Each number is 500 + 40 x the weight over its row's rms, rounded and kept within 0 to 999. Layers, rows and columns count from 0. Numbers have three digits each. The size before them is the row's rms in percent of the matrix's.

# down: layer 3 MLP down (transposed), 640x160, rms 0.116, rows 108-287, columns 32-63
# up: layer 3 MLP up, 640x160, rms 0.127, rows 109-288, columns 32-63
down108 096:508542492524487472519504467532457454454471520413463433485526490479502475454514488502494514473506
up109 099:447479451465522495428511525546478467499474488514558501536416553518503529489449558466507503491500
down109 088:530517508487511496547487541489507532498432468449479503514521490456504428444542471387549466437511
up110 104:436445498487494473476465462539460497541432582511536533517506439540449521518458515474522518546499
down110 112:520474539487572450507493410481583532475494487517548494473519530478471499485509487454538446493508
up111 107:453467518505603458511473483419458485493486486443458496555545462570532519534481507549486512494401
down111 101:581550426450466547477497489476513444511587477562518536519504491537523477461489475474514434503517
up112 116:550412498460579463543427446475524538514467481485530533503478552500471464509407547476524552514503
down112 127:487548545534524486516517537573492534488440464555553514576482550484480513509375551406482502519487
up113 096:452521522550530510500433486498515563492502498517531499566447531499574503523491492515455486487512
down113 096:442501590487514511509470439538520468456535490472508529500449499470478530508552552522509540476489
up114 098:470496531586556557439502536460440509535478483544489475460509622487490530562444590458488536462460
down114 098:423509474500513575536559427499511486554556483562479439479468489539499488456490502470437501459569
up115 099:469470442530501512539533519515495600465493442567511454518470537490505533513377447474413432438469
down115 097:507475500481602518529509500526528600436527537453586514500495478560466453446492456515468522472472
up116 097:528504443492541548471518501464467507450499536430411486455542487446472596500483562480528506505462
down116 099:464526458527497483499558417471474507487471500563474481566508519500492614492462476489459481512472
up117 103:461485486488485423531526481482475451463497538587499443515447540452448479517537482540532488563496
down117 100:481492530509543487492551481556519477483448381461569488536480460454543504508508526507500498524543
up118 092:545524482514520512514549540539496508422504554500507553480499493522446523451483509517563409613529
down118 084:456525571451526524489526495496439573542520560531525535531503519487507469523514462485493531465544
up119 098:539496511527483448540483649431446439552511535417498426502464478556472531510510466567560490440456
down119 101:453517524462475519433454414458439560447432553504560518505453473481507543533459451491584498467527
up120 096:464470439560574525553440461445545453451511497545508544545464527561424473481511495514500492497481
down120 090:496473446418531484512505399509531495497518444492488403552504499552527531499599470566519525474532
up121 090:474455555521477432519537461437500455529546512506593490505465569505486507532458474519485488477432
down121 083:552520482523541510423540505545440530522542515583479535487508495544469528532529469526448557516541
up122 101:521501432460462480500541595457457533467462507441526449501541467491477535484475506518561516461405
down122 092:507541503426438575477522485493532509497501474446578441501491504496457459509537466533520472480497
up123 100:499538433412527426543521468470507527495485542503503460486498541522433570453501518444501506498430
down123 091:470484550488443449502460514419493455449446478527508500435439519464520479541477491523529497479504
up124 095:556435508463560520476492585522469523509518530476501459525457460443499564506394489527497477431458
down124 101:522490539551508550527516560483456500511487446475510480432506516414532517427523532453479570502507
up125 092:474499486498551460488450509607459531454468525562557576486547547498508472517478627464497497582515
down125 086:492512424492495451500583548506526469546545461480416439455503554541508540476479468559510472487529
up126 099:475505544505479545504451561534499503491485529497538540511560525487510492515481504523498447498489
down126 087:465440497467518491520458527474510470435514572534476529534471510515502501448439539480545502487531
up127 098:534540457467541531513478479519469512481461495536460437507497559408504485552493543559436522537468
down127 098:500447539508491465521517508531474492537580451487580543543503469529497519479476474596478462495446
up128 072:486461531492509472472480472499466548491460534517567486522438473495491470481427521631567501546446
down128 088:526480505514477499501514467466477485537497468491528483488497507500505458506470547536560432578469
up129 094:542418570509442502532539433440506518523519455477497493493549497530458489459473456443532481493478
down129 097:455517468477501524427437416524473538540548525459532503486530536497496410495542518477484501516460
up130 098:563497467493567465585549477518451507491463458508567513552544449543458511479498530446487495508537
down130 099:497566504458455482592558481469501590566541489553508466502436545423493458498500544504539519539514
up131 099:443495487565581436549531579577508516441453463524493538548416462471473501549451540468454547571431
down131 092:493611455405501542439451421436452519612487447498547535491529527557524459480429533479501463512560
up132 102:457515554554467495564512520509491460475488517430558546585526485583494485519530467503485512524422
down132 107:527456525472547478586547486531500576516517502438499498518482505532511492527543440433505510441403
up133 101:519458480529510404480515497562489516504547534531561552522450506549572507529400488510454494506492
down133 100:483526459504529504495427482504580525528563518448492383526474567492495475433472477458517482547538
up134 106:519501602516498467529531524504548499501531577498531498483593455523481524534528533432538470419473
down134 103:417486502554534457537456533598535440495505498555484478499538453495398525555524537548430484452474
up135 105:549440487583478520471492505565550504493473604440528474500538513507517514483466536468516420500551
down135 112:440474549550470493498533498398545455534503517480484528515522522477519524449497443540501494518533
up136 100:517448556496552499475472421508568483426504573471492530492531525525533470499449495495527477542535
down136 100:516477491521535477498365521449522522461571465469591544560538508417576537563460455502486493485453
up137 105:453524457530514480502500445519474434523482515537528555458479475479470523513502523553481484492439
down137 103:457458500515517450466450527466553575486564536466532477469528485494472548441549553549524466473463
up138 097:481480472515500505467462532449421519440489481535495480571566486449518494577517497497439425550420
down138 091:492532547470565482457449479501474564420504520520484434535527509487585575490533475482506495498515
up139 092:475471509541438507540466519469511480525524505448538550511538518531526505505509472514484462470449
down139 080:543490547420463454438459472449468463476513515523541430487553523597540494428479505427440506479493
up140 108:512435426546533488522506494550478467523452471515438489442494444511535519508513540463469557472481
down140 106:547529476558513475494538543468567532521481521522531454579507478582526498458524461445473469522478
up141 100:532457440489496455551481507556516526505451491494552466557493475597538563554489458475524451452439
down141 097:493552530484512520549476490493462530526457463506559509508504507505420462437481484516455486511471
up142 099:562492524489484465458489549485540542506516505557492450503459492531520496510440535512485465524506
down142 090:454477467532510499521509507538536502512541561494464488473498408494468520457504511555469476439458
up143 094:484518505468580554472490497511504507488510573570465464529442541538431508494477509499541478546465
down143 088:454489523467486460461500475544531506519499477552430578534531508517487503466544492533490422414512
up144 096:521457464511527493562451503527508469505473591481529476467546557517411464524462533520518539544498
down144 091:553468451540469472521503452543449572541446507491547466524465534534507525478517566537536476524540
up145 103:456480443569481506547510553499467577481492499476509494548513394476478512530548525619473516512509
down145 098:435480464462443472488460451453542498508531483458461562531436545475553483506528512455480535450471
up146 098:527492520502492510444482530548422521510484541561536424469530516556510516508542538461510445538542
down146 099:472510502522477469496484446512466539488562500507497538534550465477474498413469510539483544528475
up147 100:475493478466526474457510484509488579502435568502532565520547479547565558510438574483479461420472
down147 083:560462521540532549474517487495475481611575552455471477496515413517473505462436487537488495541523
up148 103:512501438507494485474534473472489478485485501504445559585555512498483511479520539529514484446501
down148 104:504494536528581572525491570472468425458519447494442627485465523468446471485514552510426579532563
up149 098:531443501541504518456488480447506511454524527476477557468466547509506508436483509500508507526530
down149 083:470510589448454505469539439477580481481494482448503488482537528452551451503499529469456472494549
up150 096:568492511462410447583544504486479474531554447499586532487524502549496508572515526470515495522489
down150 088:531500488545523560496528438491487514491509456489480566488453460497464465521519440500530499541467
up151 100:574398490511463454531575478478513528461466523533485519453538524505514497513487513521482448566499
down151 097:558463463497502478464537484482485510506530466537499445529561521521489469540455578526491470488490
up152 100:552411489473522456500452395504441482568483496525466517496468431514483475512491513506533485502500
down152 105:461526476529476503490485464513502499558474502428555487485513539537520468519568556470494484452538
up153 107:481463530503534488493589478498540447476476488509554448537452486573455544499472428501495430541499
down153 101:489539525483427476530448428441494424524522453442513436461496531514531525571437554522536572479460
up154 099:515538541554508491503552478507526509441479482581501495544546518456443528498480510531528469546457
down154 101:467407444443548494468527479496499481492497510459479583477475563486585537558430518422435518508503
up155 113:512492411597500509524477532473475573495527499531533569511469468500544535517472541573536442543510
down155 122:464435451542536535539453514529525564507517486528536463520469583495526451413597579503498544437452
up156 104:528471485515430456518486517503423488404503478519414411455574502509501481428531496469507451478493
down156 114:496505525534515514545491454486535508501537561521518476529463591557476481537533462467540548518554
up157 105:511489430480541500524527549470525602490457513507524507474481462549509569528433505494448477527478
down157 099:511480475526552498505475398490455556516510524459503487536409498470525494461533518413451451439521
up158 099:560505448595441453528436482541453509498536458536420494435463463489502470439544478521508393468518
down158 092:542522568509484518544396450477492547497592498571559523474422482539492500512570551498537462479525
up159 102:496411472479533469480434484558470508488482537550552557494450473523539557505483498480479490473506
down159 099:432537469480534471511502521530483571506493480513525493536541471482475473509520478452522481442541
up160 103:513511497519585546476514458519405518457563554591497556531576444495443563487524529485559518549451
down160 091:434536529533428501532527468505608445525564476468519532494484542535468512484518482511490531441463
up161 088:493493543470503486536471620488476507472496471461512510481447489503563575477448498440507464515489
down161 091:482424535405506577416529522448497488526555434521505514497526529496494479471558504538427510495534
up162 106:564459501494511457498508426501439530551507432540534500517491484475546606570492510490491469454507
down162 104:532495560493474525494550595438462512537479582516414518508513507541469534431478449573560562478521
up163 094:524550519568508528573504532481568526478443515568560583513466544548508568561516468550585463469520
down163 086:467521468512517551506479578420418497559493505562442458471537434531492487471496460563522504501479
up164 091:473503457537454526493463571496466560458518483559479418425469568518510575548564516454472392445450
down164 083:511620477457465500519537574527449503488462508431450519543508500466518464455502455568494483476570
up165 103:550482531532486447511407499522464521450446598549492439527468500438521579535516493517465480499470
down165 105:465518558483461513437491466537498508473446495470476473561505520487423519448583485573582512405481
up166 101:604487437521489487443530580516417505488409451464432505511549529538517482510491480548540524460456
down166 092:527527523499558557569524461501544506434477513532533493544491500492543514472513461476464481443459
up167 102:456490443595531584476467509522437444471470520521522486569535503464486620564489523526442475495459
down167 104:492514466476507501471521552473494512564542484525489488432549524452485438490485500496443525578555
up168 095:513462429498507428475551529468489479496505503508530482443499543505564509496487473517534477527484
down168 098:487499519487447574437522502450576522562551467488534456483527497531509462507479508504485478534475
up169 102:504525416527496455470524542547527457426522501436503529538459576494501514488516534513495517463504
down169 101:500468535451467535534529484591465504539488518499566572462528543526488457438528504519462445514523
up170 100:472521479557540505548438502464490496515460462538431507498503438522437506542512502540360506489545
down170 093:459401504544519463431464532503500482593491480460474505424478546519504537415527531490490464522466
up171 115:502486543530531482552536481494456500452468443455426498473471486478534492557426556522556453513522
down171 133:493554524547541467491561391556502500454468541517464575521501523549499565471522500496501457578592
up172 096:536498538527540546509516466510564407497490503543462453475497479495434557505526554505529497559493
down172 098:565499606566473493470507498426480489498550575446454492461498530466451551465526508517466500450498
up173 092:566460474481494472486508533553443545492469495477532480525577449480503506449476563442427531495498
down173 086:421504496484510474460516459509472524481507450609517488455472560523528507536550463511460444537463
up174 101:540509515572500430479495441502457510436517533508559519569472470472473581440502578483550491551488
down174 095:478479524496485461519564445490532536526499485505440535485458495470463464486551515571491436507465
up175 094:557464431492530515532504556458422548390484440565544497501568503502528519570517518572564431477427
down175 082:465440464489507463421546477436505526506502451438463498512495490525453484464483433472521508468491
up176 106:494523398505532458526517477476572509495489567443544509472477557560485530497470505493524494572455
down176 100:499556486485552427498488500539516545449480529494565524529463420481452505525476507461487515514487
up177 095:458489499567485543544502503488483465532495450558408526479497531485512466617513469450494452496481
down177 098:512511548518472566436489505519497491494484483507446478494446541504471450493529470516493473533498
up178 107:450425507523559497449510541528427528394448545525503431494420524598537522576477470499547492535462
down178 104:470444463520511508488431492451579503506487560470484560506524484452548484464477519519454542496538
up179 101:515469489486546479573496552492506462513542524492584549468525445490495595559427484466522508495501
down179 103:526524496526612543534503474460507567502540445533513482558503512464481503501496495528477522471493
up180 094:480528532474508532549465493478523496439552457531539457508585521435470474520517505457512494515395
down180 092:495546533482525528553505484518534472437468425532453444454472484493477455505526475494523533509565
up181 105:481416474482500406547533444523517520502508453467519554512522425532539468486503537448487546492434
down181 098:405479490569586551475485514461508532487510449511446578494483537490553499561537485414516559487476
up182 099:552447517549463517463440496454488489490546503503431529515470453469499449439570523476457447495515
down182 082:551523579463514482520475466447521514505444563448535527531524542436491488498533477525537507539485
up183 105:520511534470431493503500498554520514514528569491565580506526549534506610545489575486488429467522
down183 111:478516472576481507495536524488551555589515498513512526486470520506498452492585512470484489537524
up184 095:536477498530479513549486628506442481424544508445500438493442464471536505550506500542532482525501
down184 099:468549439504452486556455495480432494472558489554539512512431461449473512491481512459537452528593
up185 099:541516465495515535408540539579445584485441535491488465503578566522558574520477519516469468477553
down185 093:454442526412448523501476563537555531570513503505498494489506503519530458565508542438551453411568
up186 106:534460512486465473575471489470439475514487559466539568456497507553455519594488532505554526489511
down186 111:454503567489474514527502416570524468498455510495522470526495434479515530483497488493556537389487
up187 083:501497516553502504492534488490464473510509474478522553493465403520454508489518541543444459518442
down187 088:460495437449461469505508476532566521483448524484474439583573524475575495503446468482494547449554
up188 107:532471468520515440515522518525428488500541523516428513492525496504543584499452480493491506452509
down188 103:519508562510486540459453518594491627459532525520529563574566495496522489532520483549506481513574
up189 100:624519502512518473532530533447489407488487498448467477541433504442509524519548519479515547500470
down189 084:465463506452465559512520491482538484447538459556509488474537512459526430551479532521501558502440
up190 099:458494458596539545580538470544504496481399489463495466509509497533518483451505492543551503467493
down190 095:522500493480546474530471531469540425446473543425452517535460514529469474531573491525483479517489
up191 105:501485550503465500508437484426523463460440487484509428547441559535488539573542552525470512516404
down191 099:496521514526525472397476480540582530575531540539515480472532516493535449564522494472494445428560
up192 081:458500550506497472456480522521447425418462522499527428485539506506546534496458593533487512531404
down192 083:505487512560495519474508527534458478487516510479540507551516483500580474466440521494520499550494
up193 090:563524445482563475446524488423412442472500487505472424528444443480497473520481449494534501522478
down193 092:465533509472460488499470503561542514541489494504514566494554543466489488453511590484504506453516
up194 091:430517522475483465524525488441465548476469435563560521461458586477481517454545539460485469483505
down194 086:465544538438506531506460602507525526468428401426477552535488450506496445510509443539503472523539
up195 103:526454459529515527490574535542508460446526515458494550492535502502470478514480572556451501496531
down195 112:511538462441514493509542531511566478509488526531445484535513572528567478491489538475492497514431
up196 101:519464481550530436528541532506475540553396474535559542486585451477460518484533545522490492459502
down196 093:512458454517428492588545556465554526606561467511447516550387563486534484486500532516459530524522
up197 105:515493486555543488547534563496518518481510476479455410458471510437479515502541477573443370513432
down197 106:429470492490494444518494531459465458467479495504504491543490501547553473506512472551540464455527
up198 089:530523473538485498525624477430498472482508455508572474555514541455503493587496513524512515452417
down198 093:481509570407530484446506470481478488456520505508450497460570463468466479498549519483490434504403
up199 095:470453530519504492465496470481525446480460535508503490489579447630427578537480551558539472504516
down199 089:467450429561523518484522519469483514552508508441543559501533535450566505442579375509522492522552
up200 099:518412492494532474477525466542484462510454576542540523482504482571519497521487541483579548519503
down200 078:507544542453514481553485512431495513436493559453472512509550507486551446488472519531465516486475
up201 096:524454566571472533554537457512530543459481491496508490538526531556478557541467512499490475563489
down201 095:492627450547561509468510504475494526497477425478490541485560519532504539489513530549527535542426
up202 099:592508464546483515542485564534436477518605542541555541472441471462469521517535461492456502446527
down202 108:515522526538437439527516477518515513539467491487488545599516483518506519525527439449508524504508
up203 112:499506475479531462533455470439425517422434516503499457460528523542566513442503506508479513517403
down203 103:499505502563443516497418451485497443529516489534516486446478434491523508490576506494487541523525
up204 105:510456500590441442536506512479478503443557508553494470549480503506493519605521542469497427503474
down204 118:517549538499516444476440524452523515457547544548551490433501493471513508490505589514563490517464
up205 105:481480515484473506573483545551492481485486533523502510474558498527540532530507487547532481471429
down205 094:521475518517447446549510523512583529443471500406509438484518479470469472560513507554541444424484
up206 104:559432568520460453518520520486422541503525532488509499445440505579548526501517497533518486574462
down206 100:508560518514538474561513456431532549390522599430463490448443550475530462459520506482472463507494
up207 100:550534524517581507450513482564417532443456523555474475546407467487507538480452507483510398521519
down207 095:435481491483487545437540493508506515517540507477477534536472510472474514560508465429432524511468
up208 101:551494458513488549451586595446418490523430523504498462439420468536456623480517512556544486439472
down208 107:504529444560452460544503466554531485597521498565558476474474547480461467539478462538434458538469
up209 109:568426535506474443516578467530545521426405566514536480518556507563488511564501525452545502532528
down209 114:436457526562508535497539505456513481418488446518511462547541543470520514420503497524538456490541
up210 109:527496489443488499528494513546540463491483516480547562472483438515522560506387561546563533488505
down210 109:523554458485529469491575477480550448564523489432545555563551538532556487500455445487488509468484
up211 106:527511452516494507511535548494444575480572473591556539522496467528498525505533520524432450514493
down211 088:521528442501520524518482470453529493493575415493561492492482538422460462538557543483549476560520
up212 099:452449491511522485517526552516559454476442526499547548470494527469553521461470503513485460477514
down212 098:446595467517491555474532480494529456488493488524411530443544518479593507541384404523490518464456
up213 100:521480492460497524493495451475492544525544534478548565549513438473509502518448520522538455483492
down213 097:531492525570498472441523459482510447522467534477469459514584446609539548467474491517506474460497
up214 092:468484556521487503477492481464445510568427530509603501465572500464459530514540560499438487489475
down214 098:388575486483511543479522465510511513503536481485558482466556522451539531463529550426513483498502
up215 095:477443528491528544524512514512458565479410472462438457475575482505487529532488556472497493474510
down215 081:473521486530514515482508465465509456514596495449474554503511550463519430492501522547535529465475
up216 103:522485478435547460515516546495510506540529526478504470505457559521497535548385480502543535471432
down216 108:447462559417480504508553430466531453499513538500480549462461454525498562560505509505490521560495
up217 098:568358490479596441456510494396400510480537455492421450472476465556516492513443486464519509466453
down217 090:451512515406488495479509535471499479556475406493540518506508519488490443494433525486462506492531
up218 095:564510438531409509536550499566490487516528469480511573440485444468510454483509535521585473450511
down218 099:502484543513539502448518506475514515543496479504529570512516463514525616524485453449456486543542
up219 101:566450438521528507476515537583451531472511522529480427498461511498528545476505517421532461528561
down219 116:515430465490507484548540544493574526542515458483469505527521462428513483464492530531509534512511
up220 085:518438478597482482520546502518509467456489522439491560473434517487550541499501560545495440428463
down220 123:501471397583512523462500496510443572457538519504490516520511524492526529499505556422551506491416
up221 085:546478539537579532461459528571481556522487539525542435493511506533491473529472450517543425482487
down221 086:502462467495384492498517472464505470485481491493464461568488492512501483494488523494456550641471
up222 101:475506489565466505490487463497484531461543475468547576485460497486497515468474540494473412528444
down222 096:523450498378547542543446472563437490612484441550551478505552494572509505559495447552467614470492
up223 105:515517571532460480455555584510530510468533477475509522486570504492526487568455508569514442516453
down223 096:516500575476497459423509551546540492537518527411482506553528510465529443554525548511445534484463
up224 103:580464435534465496426580550523477423477438506490549495510550507603555535549514513547446523516471
down224 092:457505531503545499493545479478484585580550557532461503525417501461435490550455550468517520512466
up225 096:547433467495566510503465489555518511454426498457443425538541501532485590474488493456467483463470
down225 098:478532499396570468494533442418458539495477494517520615524452519493522508426492433477525507488549
up226 078:481404500598485509437544452496495515459470434496503478499472495468560503536432554583512446525365
down226 082:505447502544458550427538486536426517530479496464497443516518500537548494553496562515544430540432
up227 096:540505485516451517436441518515374527532441514534448398470549533489483545516523506457559476550538
down227 091:496545514539518506514477499428541487411514457534496519446436465499505530462531551532490504500536
up228 097:530423482450447462542514441514466502516446468464495537483516559577518528507515492454526556458480
down228 099:491519516492485470517536520520553451555588501488477485537498460444486528444497532521490428499459
up229 109:598509439485441423520510476539473589475511465546573538493478514542503558465483530427508462496487
down229 106:473533465550523496489462495513481547498483410539456569473501416422470495505518520541495491559503
up230 101:549504532509515499542552541459440465552522488509501552497440434482442555571437498496502475443428
down230 108:571573544483581469490506543487501544483445422481510560528533500542536570519505500520473482531507
up231 094:489508456468490450484580551536537550484478510479521494490564510574525552591479499421540416546502
down231 083:501401542558529443571480464457493545386433499464470481488504507486549462558528502546541480497533
up232 077:515451539546455512496461515503488499482486522506457433485527477517480521506473554626522478537405
down232 080:530487491563446515531516487476464493468477475509533470525482526495509455492517528454536448553483
up233 118:561466588556437509484549462478505515518512548576580482457572516526477553463497586556492457551535
down233 130:472486532519534493516522469522422526564568478504502472486479511545518466451504448584533505506551
up234 100:525531565542618538483470552515478583508547503448465467534453457486522587470534500496442420525523
down234 104:512546464488528533499453523502506573489514485455430520555474531524464520447532464477517481503499
up235 103:455465566499453478597495565547480473536563577447576549531554436436505519532448497577556508516460
down235 109:496521585493516486580468526523463454473568542405499482546454489504488510512474518565477478511490
up236 120:507502471467510448461536518444544525489477527497502412463460493489512566519517505556482435555483
down236 118:479577534424474516557484451419541490553549500484478457494511464508513553502464498490563518472503
up237 099:465493459497451433547558521488478434536541476453479557498458468591479534482461505577454482424494
down237 093:577439443451509449477577486580457494473526462539442472502468471522515503523513514496420514512483
up238 105:584454587469510407534478470486472492502493500470525481471499481542494528557453513497456499506463
down238 109:472504498511507472471602564508500516409512478430500460533518479433540558473483482430478535429506
up239 102:446498505550498495529510477547472484512507475481551518448545535495512508467470563505517439451485
down239 095:573517535523481632482451551513480506468466470506513448443492459467488523551502478446536570509487
up240 091:619481474520478548497564521513544468493441430497527426484554478519477530536459482530527457457516
down240 083:502507494545501516526475501484540536468517523463456570506500548547462524485577509471493453558467
up241 092:451494448527587493490478589444440471517538583553444412523442489454574537512490477468540468483523
down241 096:424436464454496562488517533515500486548528539552494544447497422552509466510497494451495425516499
up242 068:530443485636515469483496459534449491451467484443463486560465437532563504532472523593509475548432
down242 087:550425523573512499426500481473479501504452446478476477499502494558558489524486548474534476549435
up243 096:507483500513560519491567533435427530443488454491433568443454578544487520564415536472540490496503
down243 091:453437534554503505533518543509480548464455523469485444499414498518443488546409499498434518465525
up244 105:471484529473501468578450512468513499501519466468475552466547493465496477496425531466485509474428
down244 109:467469530506536534486415501510553536447497451531502586470417516502495496535470501469469510512453
up245 093:533490445467541511507526577511480467554479569546573510480519485442481508596440426481517525481519
down245 100:483551573462506423505450505503555499493475485472455497458514553591513435536479508467525477493439
up246 101:518470523519476436479444554488461472491466475545466501513588472516449495572502576503505518492458
down246 120:496481468578501523447487493491483468546485491542494454553558518494511517462497537467471424547509
up247 103:499479456601484503535540457479500502470504509542541507517481509495488544520458498474466435477437
down247 106:515519534578528485472519521444507525491471485466482413547405554479481447475555464449502579492526
up248 104:584478462611527501574554489507479555534488494563537545515437536517490603510427482490480481435479
down248 105:497504484524564518503513448493480481418457506566498441443467534574515505497484451532443494438577
up249 111:495522504587515511522508496497418496446504473508448451519430480512478593420505536490450440536509
down249 110:478536549483569472511415490478447513476529460504485478547535456521535595501470483528514467483477
up250 111:566517448486503508509476556501448551501488510453538463448473559514540522544455518501484414446483
down250 115:470555528441478500488514535420451421536469531494543555517504542467537459479455522490557490375556
up251 096:507533490516508514409494484422498486492503583495457540480554510517519523493491560579530492436537
down251 076:460538444526484507528491513562485435431460499386461524444513516526559484465483432465528548486583
up252 096:502448469525469471592553479519568526487504532526513514466509515540527498447395584489574513479502
down252 101:529556480497458486514506507494484496493482452512457515552506578492493465500506519475446478465531
up253 102:509467551480588467510422479519519559548470519548505445481461504481523517527528532469574463476417
down253 093:511499471518487489544484525526552457477534545534503518458425473514560465529452465434479516483504
up254 103:512456519531434437567568522550550514451495466505560509449502524502447526486557496581515528520458
down254 101:530465494443496531548496400504455584482505479434508488567446565478598500501473490506546471459521
up255 091:544490493511504545502487590541465458504474572427433463521524491539522552453430486538520501473525
down255 085:428511500526566455579517495485531508555527547535483411476478557514466502465513443480512435443516
up256 101:487474450437540463508496529489529535434528487493449470526441504525534521540525488453566448487466
down256 100:524444492489508542507504572532481580523529544417457445499474536477613488582503505561501520532490
up257 114:520474431581509470460511536555549493436462450505497513518476541525514500500501584534473459463528
down257 106:433501456462446449550467411531523506456522530478589591491502524505514530463508485477503445562549
up258 102:520501463538502494524557508516453457499471479471490489483523525566415579442453505521587525578462
down258 109:519501498507500535420494555474472501495515469479488489470497591510514494521487544507561439548450
up259 111:608434531511476434522525559537486485506530592451529497477494497544545465443469556485551508466531
down259 112:535475507466559465461454547507455462489440482527522516530495516469418496520481493470508556504499
up260 098:454502465522534488472536520486431432526533423553522520484468479499514507416473506499498538498552
down260 106:472536522464493473480525450468431456476490541486463540544475504552614467505431517570514529462541
up261 109:510528463499553562489498487539510539469508512484491504546589460534482511536468484547569505521499
down261 101:541407455512555568510495485497478539456447540480491473573505511448479507503481524463578532546490
up262 101:502453547452486497550534497478559517547502568459475474498492491506475567570483477424486491516422
down262 099:543496449499537512564495546499495515441533481517413427481498484477474473465547477499491488499489
up263 101:472489567470504510477502565560495589446531497531483571469502491436548603534426557447511428468546
down263 108:534483496483540470495558470498501515506457470501538510517422516506528452488542470524419432518504
up264 096:495461457574453488512537546515390462496495469528483536490559444526503538530494541580487498517439
down264 116:529446505601454510542452425546449513494408487522525551548506492491496502505514555495467489467479
up265 118:539360592502496537494457488486528490435513528537528512467526561571493533519510541433438472581540
down265 141:563474500448446486487548513410507487489412456511480513470518589449478494489499575522534503535493
up266 114:481487509548510476528459454484500543453490467497498519539516582495486516553490495493439494471489
down266 130:413445531452452513487438511449493509455493530562482535506456484539536512562527553448517545463507
up267 103:551487458515546508504469452521450478486506512493519546578509493498475417446535521541596500493469
down267 110:570571493465494468428462497413585543518542485458563514501474455527501501546465535500572411498468
up268 117:526511510518505499432472560470497485456448545444490484526504556470507507410499535543460521527477
down268 130:541506549468502498544473536511525479549507530490484529552499442524516467499454466503551514460490
up269 097:491488540507508458491525531480516509516412488434492471559560514509482531528434496500465543445474
down269 089:519544528504524473530489384532420460523502454506551507480491559424515482512485469486519458484495
up270 111:549456514511418499497534484460419534464495560524448493432503524490458567484527526460475455474490
down270 123:546492508546559510529507533482479470523491439508499511475522501481504455517488521523458514424532
up271 102:461448448521539449518520468481469521466420452489574469489510510576431472510498499522468400495495
down271 085:557541534538490513492477491457475497450516451463568492552498521419549517589532428600505536494500
up272 111:585501533539470440471498488525527579499476494498565525538536510537514518486431515535486455448472
down272 113:562443455541493484452466461456462529474485453539489494439432624499583500499486497472528464530478
up273 097:562458516541579473462483497455480527521478474566504437548535492481463497560442493476487468514463
down273 103:516541497517478471548490543564468534462452529538581537507465494454455533472476472528506484373493
up274 097:583498479502443448421516518456452540504483462483501532500410510486478476423512478557455465541509
down274 084:471493531522547572581531514495471507504439493512510492509552523464549541524514534489472438460510
up275 102:469524477553497479528538527544472531497495567526543601510491450554531521528523573577485506516447
down275 096:516518493455423519504546568481506492503497492506533587570490468560529459577545487503472474513505
up276 109:522464464449461487521515540559515469455499525530522436560467543490537517523488566505536547545462
down276 100:424580522576453513531514430513483514493428562462453499457538500422499512462451539492543463558499
up277 074:499434546579492469478530486474472473429478453506522482487510502509525475517418503516515493545408
down277 079:492405506575458489442549467504467500519478525503521464503525501569542464512494558508509459567451
up278 105:507506486527521427473508486447473487469423439445539425480516530536492469400462504602463509558433
down278 107:576484452468522521472509521469561481513489504546535430512490445494538526392487473489557541541448
up279 087:516532512502481513487485504506500509455455494461554525505567522534536494545492587531498487523496
down279 081:457543474469474556504487493442550483516558543412412573532486521490523450492549412457507451458502
up280 095:535461487526452460462558517488472458444504441536451524468505531501507456449467513527494505515468
down280 081:514539484471469511540503534550485525606499485452482437521522515469536500420515550532490576499444
up281 103:481465563518529499427455448477504514480490532524555511495509443475503485462471490527460486527515
down281 090:443528483476444578571521530477530418463510517495505432510519507508531499459439462420454540515484
up282 097:467459461567499469445493441453497467559430484555500481552488474494527550532491501501433542474460
down282 101:429490551455496497483499526410507491557477479411449533475508515545471563481559518494466432537529
up283 090:551507562560462497453585498455462540394528481504539526481501473526428522505486536546516492492510
down283 080:328546496480504469474506451513566494474486494423461423482492581521547533490557427453486477429461
up284 095:504501493516483476502558598551549468499518505454566523504533491553517497414450505478480535493573
down284 101:573523481441475508474503542550483528481532438500553520450516466514489508471542470565470466482454
up285 103:487433512515510578469470556493540507482468511455457517438491563545522466572422596528519537463526
down285 100:508464501530506508557472487548484589520510507513428551487400515477437466482532491444442510515501
up286 080:508460460510488529465492481480529447516453444452529484484578484484564478484471451547499491492495
down286 080:448497596473529491507483491539538537423479422546513469521476528507486556530532434502503458533554
up287 102:514405556484526512522452515527432516502438446546493473575555471531461464542470485446525528535462
down287 106:508491463513436530485501525462507519609514446524475473509487552511480460472508543450470447479504
up288 107:506447425502463521488469560536477572527547460507518464518615455482493576579419513523527472461447